From a checkpoint of a small transformer trained on Wikipedia.
Training: a variant of Muon for these matrices, 1395M tokens, 5322 steps.
Each number is 500 + 40 x the weight over the matrix's rms, rounded and kept within 0 to 999. Layers, rows and columns count from 0. Numbers have three digits each.

# layer 5 attention key, 1280x832, rms 0.0858, rows 0-62, columns 104-207
454495560516477491484530502477448510553474489469450568445492530527467484470504485444545423524483518529536551562518511530444502570521557518521510489514501463466519528424558535507453539496511506475569532532531486505416522496515445520484464464440512540525487547520420542493497517446525472494486489499488432447499495
600482481458541491456501504510533448520454494564486477527473472531479504502472497482545506466527546531480499513485489513471531509497505526540490492509445508496493464488520527555514494508494488469544446512551436564565455540495503533499468506538518499468505511527550501447452496474436517487475486495445546473576499
570498506511505518476433520510519437521457455439507506494549477468498465570538499516538544535534509412468525509495464469450495423494525487504530534501521468533534472506417481506502518503473452520511536517456508499546502524549487465496462552505498553519484433515497469449495526509519582505452519508533450507449495
473485497489493460515493493517499531516549501501455410491519435521525538474501478560391438517528550454504523493537465474513495510483530506508458522488474476501514470508532457488503495412473556512490516442525515489451521550507526471509483527523475513516484541525527514493435542510479458533503493563478544467461590
499526525446531538496512474471513510497486475531443512511469521548553508451495444527463473452454504502542490487524497457494491495490484433469495510542500480474503504511491517464552442499445485539521501495491465524556570495549526549463463490484477455509426530460439546553557488526502514467470523537460446467458461
494457494492521487579589552474497493520444514481444468520473469497514484501498519545477474452507467492570485552487501484483557516516517501494502579531470486496476504464455493479487474476534476462531499502529498517520504492528524460529545481447561420503484568502505439509472540511448430534543467509506502538537495
451485492499480527490495475525503540540538555510578491411501497476537512490465509489559489518486488477474477446523505439493477488474510473514493473477530455497490487457481412519513520487545495499468502526548502501487562491521492443510453481525540512499534549522527447492525545472550570508505447456519490540524486
504521476450506476496482520488485446506502483474514478485532506493493494465481490499437511485498531482532525547530436532530482482419495462544488517524524518490468507495512515489498516536443457546514482512500460465463462521523514528447474478496493487525469453483448468453469477495519482518520539443487469521467494
457476449509471512456561483453506533422465460505457439504567455531477555509589519501475559516465525488544501469503474573488481500550452535473465501499475504523541444493512495499510465400510556501499512498529533467500562484488525492560498523505484486511498523499542503557467525484503500468557536492499535494466554
486535489528481455466529535517489470437505495525531519524527506491514511489516486516521497525504553452497470543511493527557484429496455502509563497515496528537512482513453500485524484514542425539573517468474503426557467513535568467451476448530496581545475471526547532441467487524481513505517524532538463452483484
530493568562472444507514528466522559575534567501499483483525507496478513438526541485418471550495515493550524500515518489469506533551475500484491565513536501458512440524534497494491490468435475555490499543536447519547457501457538553589494593452500527470529514481478508587498501460457436505493535491490510514456501
466496477509532512479460518525457481465506532485540472468452520454512524505578431542495497392480516547487549468522510496563512559456475432475505512431478547471505482499494456451569461525468470498494486528508515490493451544471534539515451508479505503534489505449458535510469531472538523467440488488546495509503512
454519562506511541494557462496574467474471463550499522428454508495518507461526506452499497516508479515495500541484520504500507521528464491510515520509565464471502469498459486507504492520473500491498521558439474523545501459474517516484465507469534511514450533483471517507482590511419541473540505451450470482502495
504502411488491568515565485486524450511485495512521528502432477507572523503549470477492523443464500458478504437502513524446456514487528484551483510541500492524544514470441501517534492513514466507488512557490470458495532457470500510523554479510528394528472490507464514481378533525492493529543533445417497455567472
571480449499502528529527495473455496490526557540512489489472471475507499502463517500500551513549500507554503539491452526533443437480522505516503496482491524470520504520488523531494506542557615485473472509518542448506475485463504444500547451527567479523501521495480481505533520542485482485479466515482480497486528
565456511501567514513566465422473520531434414533444536574541509564494436449469543613458540481463494524542481504486509571457453503547544522521413518549431544447581489505485497541467552476457584531508520545534525524536545448476523477454473508451541537508506438452466477515520464499401448452437494563456454480488463
445565518495413426501507510465475527552506510523514473436501472559441518569568554437537486502474499481511526490558499601482526516479479548484447525510492499511460455432504545518481547454404576441369533540543486507498523428493502433449485517455414428437523521517444474500536499490496450393479450472562545440482484
454521448486482461492444359466557539522478486452473530467428438479502419485544501464526466483465543604486569504517510512503499438537414494508508487446438480484513433481532467502457446518487442431576481466466551484579479480478530448468524512509511472475452533448423521478461528456487486518520446425551538539578540
449415543424551486422546478558474457453514453481520510493570462502469467447516444476539598527543515514551518501500472545487473480476530558468580442460542564494547517516517404568393498505509558507490501521533443446558506571535507536488507540521537505494476452508453557474540483514475543521420566456532484537450523
496528582426485416452575410565492499441505465525537471448464414556511488580554575430535516552499486535469474449522545450496489549480560518487483509455575507503575537536527549564527447500498514446547548468498596494491453528448515486472486496529483504499435568534525558469528574433529538487517443422575444478512451
504485447528541417534527613516452491464477504440423477438518481468459451516579580533413502473448505502524512434456506530505491458555550545434519552525432544485506529452466518477452506508468509501472516477529475507542519474523593502510498395510504536473480481363520518481492524425472494479541474493504498546470509
551496465529492510448637523440468602469515438556485456429473495510476540513509500517593514480478458533502486506570527456477433584561541580471404482527545449500516513497515439588454527488403533543454473507488496454540517507457538455544453574445437437513466538459435513489534551487465431485419464542513603554526489
520512402515503610453409470491467429477518457519507509550494513462541462614552501496442511434436571508472508464490491497473435564518409526448452532597439467558463495563439466432516521534543525517490525523466532550433548460528616513484559531486502553516473465523600610504546465507469493505533498522437542529498555
474484430540568471494398457474501540462537468508433387532529532382544552564492558565482472454540485530510514447528464503526503502502493511519476502458505542456429518512536512538528546548518472470416505495476432554429506475520480502493527490488498509553531566492604483511485546495521498510427489508467583473508496
508455504458507494477479401474493527421484518482410458518552504534528476469481567503598580408500526508540488453415498486498461452479463499478578458549463457484530535511426492448456475516515486491457521506496506492534613501419434506457494500463496525463509544521577496431506504498477527436466499495501511474472553
508451554460478490529546500494487491437480487482493481492501521527523533477484465540531490497488509476502484480530470452526421546468534514500497493466540535519543571556483491488523462544537404503558550469505502576498553457463493564491421540566528466499431508429611550505524487482513562474504528458421541554535530
471471547530445413472517538522492579462558493545528514495510443525456503483473485505481457447494400533397547488601489486497458545467487487616568522544458501550482546496409532544494499497445527476471483425473558540428534590488486512472467582430510487529542499433543432511451462487568527508405490507495412490513528
504458495460524445515494463474503496518546494461527511521494538493486533502520518543506489537479438485441431450564374466606522560527486429581476563426609458480561531439492519578465389479509482507504415443508507453540481415492524533464528485511499464463460535478435485580532522487489462498388454514534409461434464
519480479512557526422452474506448484489560565499416531564453531540522529569523594482459500560441478478522442447503492542447464497493563454399548476549563552533419521592516417496406452431570541514498500520528535534431625475521455495482582527520477550539516469470440473623495456553448465477466450631446427530472481
454517466498433599495417500481495481475518538444526492511535457494540447536456459495538520578500562456536479514528603429426506471450479533515520520531583529414500524517465393523542471482485561517464521520557512539498482501537475555532483524516543505477503464507486417532421544527528518446510507519466502446485597
436458438550541525472452529485507481542524531610557530473480521439435526493502529455421536557493528528522488411489529500547568496531471459459524462541497487444528546566504458563630467460565484503499508436490429411474540502538516404509430508479547443533493534412456469488476433521465450392540472513463481558512596
506513465489585529433455465444526422466507493473389474548430474502502514518585509485428556479509458521494512428492477465530531486493535572455512444591465478465585537571546546522504472506528541532508583467473507507523488576470569489496503468563488457457508502536575472465507552534506433470548459502459470451458519
551525505524473515455503506511555485443495460473490483483516473537562521547527485494413526440565533465520493459531499484491517510488457519511480502523506496528536458482486466487501466470482468463462519399563527509507546556458531447524516484563511523494539481497523448493501551467470458475548542504527510491489547
556517494511521470521558549513481454513506582454518520521492444460472452524473496472524530507479510522504494551490552451509486482503579482468513515470500583472473524506433509498473470575470456499484462493498510482504449528530519502463465508527514516493501502464496506518531521521479495545478450511529485541524504
525541510522471505499502467494510539495490486514455504513488517485470534535543480476545431499552517490499477500526486534494528487420493408449481517482521527502449507523536532590553541474479493450510426542504530502489504498503478566483538508438543514545474470486509520501464442516545533445460521515512542519539509
523513503485491493548484470519507457490462510492496458519556495437476486527539445546502497533512519481442492539546545540536527474519469496462520518513466503505477469544538514496521487524501436487521493469529465495457508494518478530472497468457473507502467455503513519506472522493511539502500519489503577549483472
465516471536507527487476475500515495528463503473473473519501494508543490497561569549459437449519469493476490494500464442489511531493512504544437499584438516519508535542544493504499445507485527542477445499541454470513505469473470484468491477526544463488539542471479488500496478490460484517430509496466576506495555
516507559539489484485516491495503459507422483452536500506482504432439514554512476493589497398529496500496545485478488515520507489479424482469513462538475522531442479472502461502500499570499527503524502497514539487453472550487480507491500526562535533489555458470475480518484540496504510547511537516522527483523562
495530490463569478544469525424524541525481476483449521477566473512468492459439548465517554464465467540561579491475487533515462504530525507526536478452468499448539503513545508439489492494474539493477473471490470515501538553512555549597552448456515536487487536494504505508476596497507463428488533448493518464537509
485470493492498475448493510499519427532491463529559522465530495468547519520574520459491492514506570513475552461466480478487478469483495487504569467501536532541515482504455457474526492541493446499495488474468514500522506504462467531499513567535556517483584420527504544527507535477513542515543532426561515486424519
479543465481466535530495487478541475538534456462550532585494455503549506556499417479485571412441550492530568498491551497524488562487507508537528478532513490517504488478562480473515479531491506565514475490536492441511512589507597456428514548500533518478507513521473492542466510501473497452483480536456438464455532
506516527487545528481527512531475509442479469500495447539570462501476464553541484455444446556548518556453441514477490425481510462479524495528550452517525510510461560476572480490503539512521464561480543485549487490501572448434411493496528513557467522457508482464513492465499442435492473545527501545514521554583425
551427469467518449514497520501494513481451533463462493567524488489477464496457538484491433542442517439534445485562517475505490481429485520488471454543531485546493523523513515477497531466540456504519517495503444504475500459507506515487488507479480579513465507438521522503510471513457487531580491541395533512530502
478511516502488458526515525455501464495515472494564482538531533517479470529493486476528476520530556508508483454489487506508441442468440522518529438477460454540509450411547505552472428512434476469535529448473539557455478599515471538495488521510477518521540503545540495501494519512562532532457522519479486482520507
455507542540499507506491473555479492487591458472575540434481530496480541561527473437547565488500544543461501440544537507512390487444531483490573477499514481474451548465510467436480508520540503508520497478470492451466463482453513501533516496482448501503507467491476509556534500476559494586464499526499489481487515
546468522516547510491425543548444506482501563479513539460460583512435533475472495484463496505505502467537444500491552460501530533530509498496489512512484508501467507542479514497492438457488456534470458462512478515563555437527461480515510534521393482467471514534511466452444508501431579443456554466443550452511510
523560487534462497544496508452487480475536434458529460543533577546528486517559545488490478513539500426486467505528528479485498473517492451498555530480472502499495511492466488502486510500524495545429515514541524475529490482504586532536533517552396481513563534590526492476575434472511523442566524448464503482523504
461510502472496478520553555528477556510394551533483448492441479467500517515507475498496444558504454529591519474469481449564539531479540555535534469512477528530525556524448577503533499474466530509546544484483445499495476534521545527537519508526470548480510500437487448515466524508492499504511555485501483502527461
511448478570432528526516477510502510488560484468543469502432492546429511493549412472536510525512474515439503546442454523518500460475450515538468518504476425501550609553519570494487507434478455430525528481499477514540513537518456451495569501493429572487429492561550516445592518522566443529497556476512442443483374
504576577480527417511534536531529552534562491461526467454491462399427544546509487439520483566605535573406506532564516546526422473490498505578469545485526498498459554500516540486477468493502497474476446542430520445492455588496519516441435580438508538492594516538497471543512505520534524506523501482496462403532470
480482481495524546460529493421454520499489537541461526506460569497551437533509526568490500530492495507515480499416513524502506531502443510485539486553529488509430505466496498502487479409520480461446545448475501545475517495509510534535579479526586499468402427495485551518516445490536533551550533531499463530506538
534443493472518532521514430453477427508484462592493509460524479521411483510506439510438446541520482517478509498545492440602425469502547450503579505514498446459506489458534515473490550518503409543557515511450474569460531524503475559471558566498489552511556379463562508532547479544498504553539556546518480421526560
531459580466473469510474496531509507495476464486538492502518454462502505470508540462479530488613518562504622583432477575512513414508544497595443515458461536499484509460482483486488471558543399527447495502474501424547451526477467460531474479603484501483524534505509495524494492458516524530454467536537459416487475
481515481515409475575498510547515554503509484461488573515542530537518540518470552500548476557524491493576464459530474518511489513424516563505499524507518449457423529488472510523501459453510485492396494489517455458511588576527605469507496443522503462504570485528470484486492492530522479549485533520504497490456512
492486559511468504537471431477523527540460485496489482520509460435482395478579442418483452488470539461569586503409499463473435499519469538564465548480513528583461526563503472502523534566516457514491548461487495464520482492535462489472520495486468496449490459497558523477552461513481539474547483508567518570466504
458402539460499443555476604477524481450504500512520517560458477484511493522493536491492535532511499542456512520498485467425488483447542587511478484484516542511515477513473531566501520557451577518514548512487418518532467494445441440446487542566464514509516477571497480463505579450462451606502469524487526477559538
524508540465503546507515450523510483493554503497541519597471403473512454547510520515470447476398500476487415478519462462442523489492504520466502429505449502492496454474531547502491493531487394457538495467478511534462546496532431491484490529496499541508523485527539499519470529507543488568501495551516591536410529
468466464392489468460463504468497476489543541479496506479551533372532468519508544537504529492570492493525491488502533452547532533522453577534470508493570480571512510444562360503461486458605525555494496502502537515423552484487531537494455507444439528523480544421523540532477534496511561514582455443491577562514527
507541418512489542448446460556446496484532517480477504502493527467541524503482563498479519451463511461475475403531528491525511464514509465506461503571485460480426494508546497463508556457495539465590480539594510461470494409492527499461513477541487527521533552396429595540456477526499534526533516547443482500533539
479525521494426585555454486443482464521500597392473499484538435503523498468433459459507506532573553542497533445543486528514503494539554496512523538429510459455472463526477504480484597523526509480530527529522489542462450503460513455534547468495458499500450447449531469399513496416602526472531538418523529524541462
453532490519395514448446558422512498382556491486508539476511466433580400514506484489567549465475508478511516484511530466485544521530503515524599480458522511604567557543537508455522491464556542503527502505551496442449503438544566453499510504479542554513425496372441557482518502514408529519507476548543583540481550
486468541547515500539434464428528541476511481484437519500548488479516508502508529533524491476513506541495450497456531487538495471475497413464492432487508539532539502498528543542444413527489530508508439514465495546464515524488474515490525439474478479479479497495434583522502409500557494502510497475578585473553495
491439428475515478479488497471542531500495620547545506506471554519478434547488492572497486495489598497506475430566498469492485498580451478478544345370503428472446441461526512521474485551565495441485505470498524594533520572484507487518466485471450502462496466503551529490486410503487505434456444541525574550486569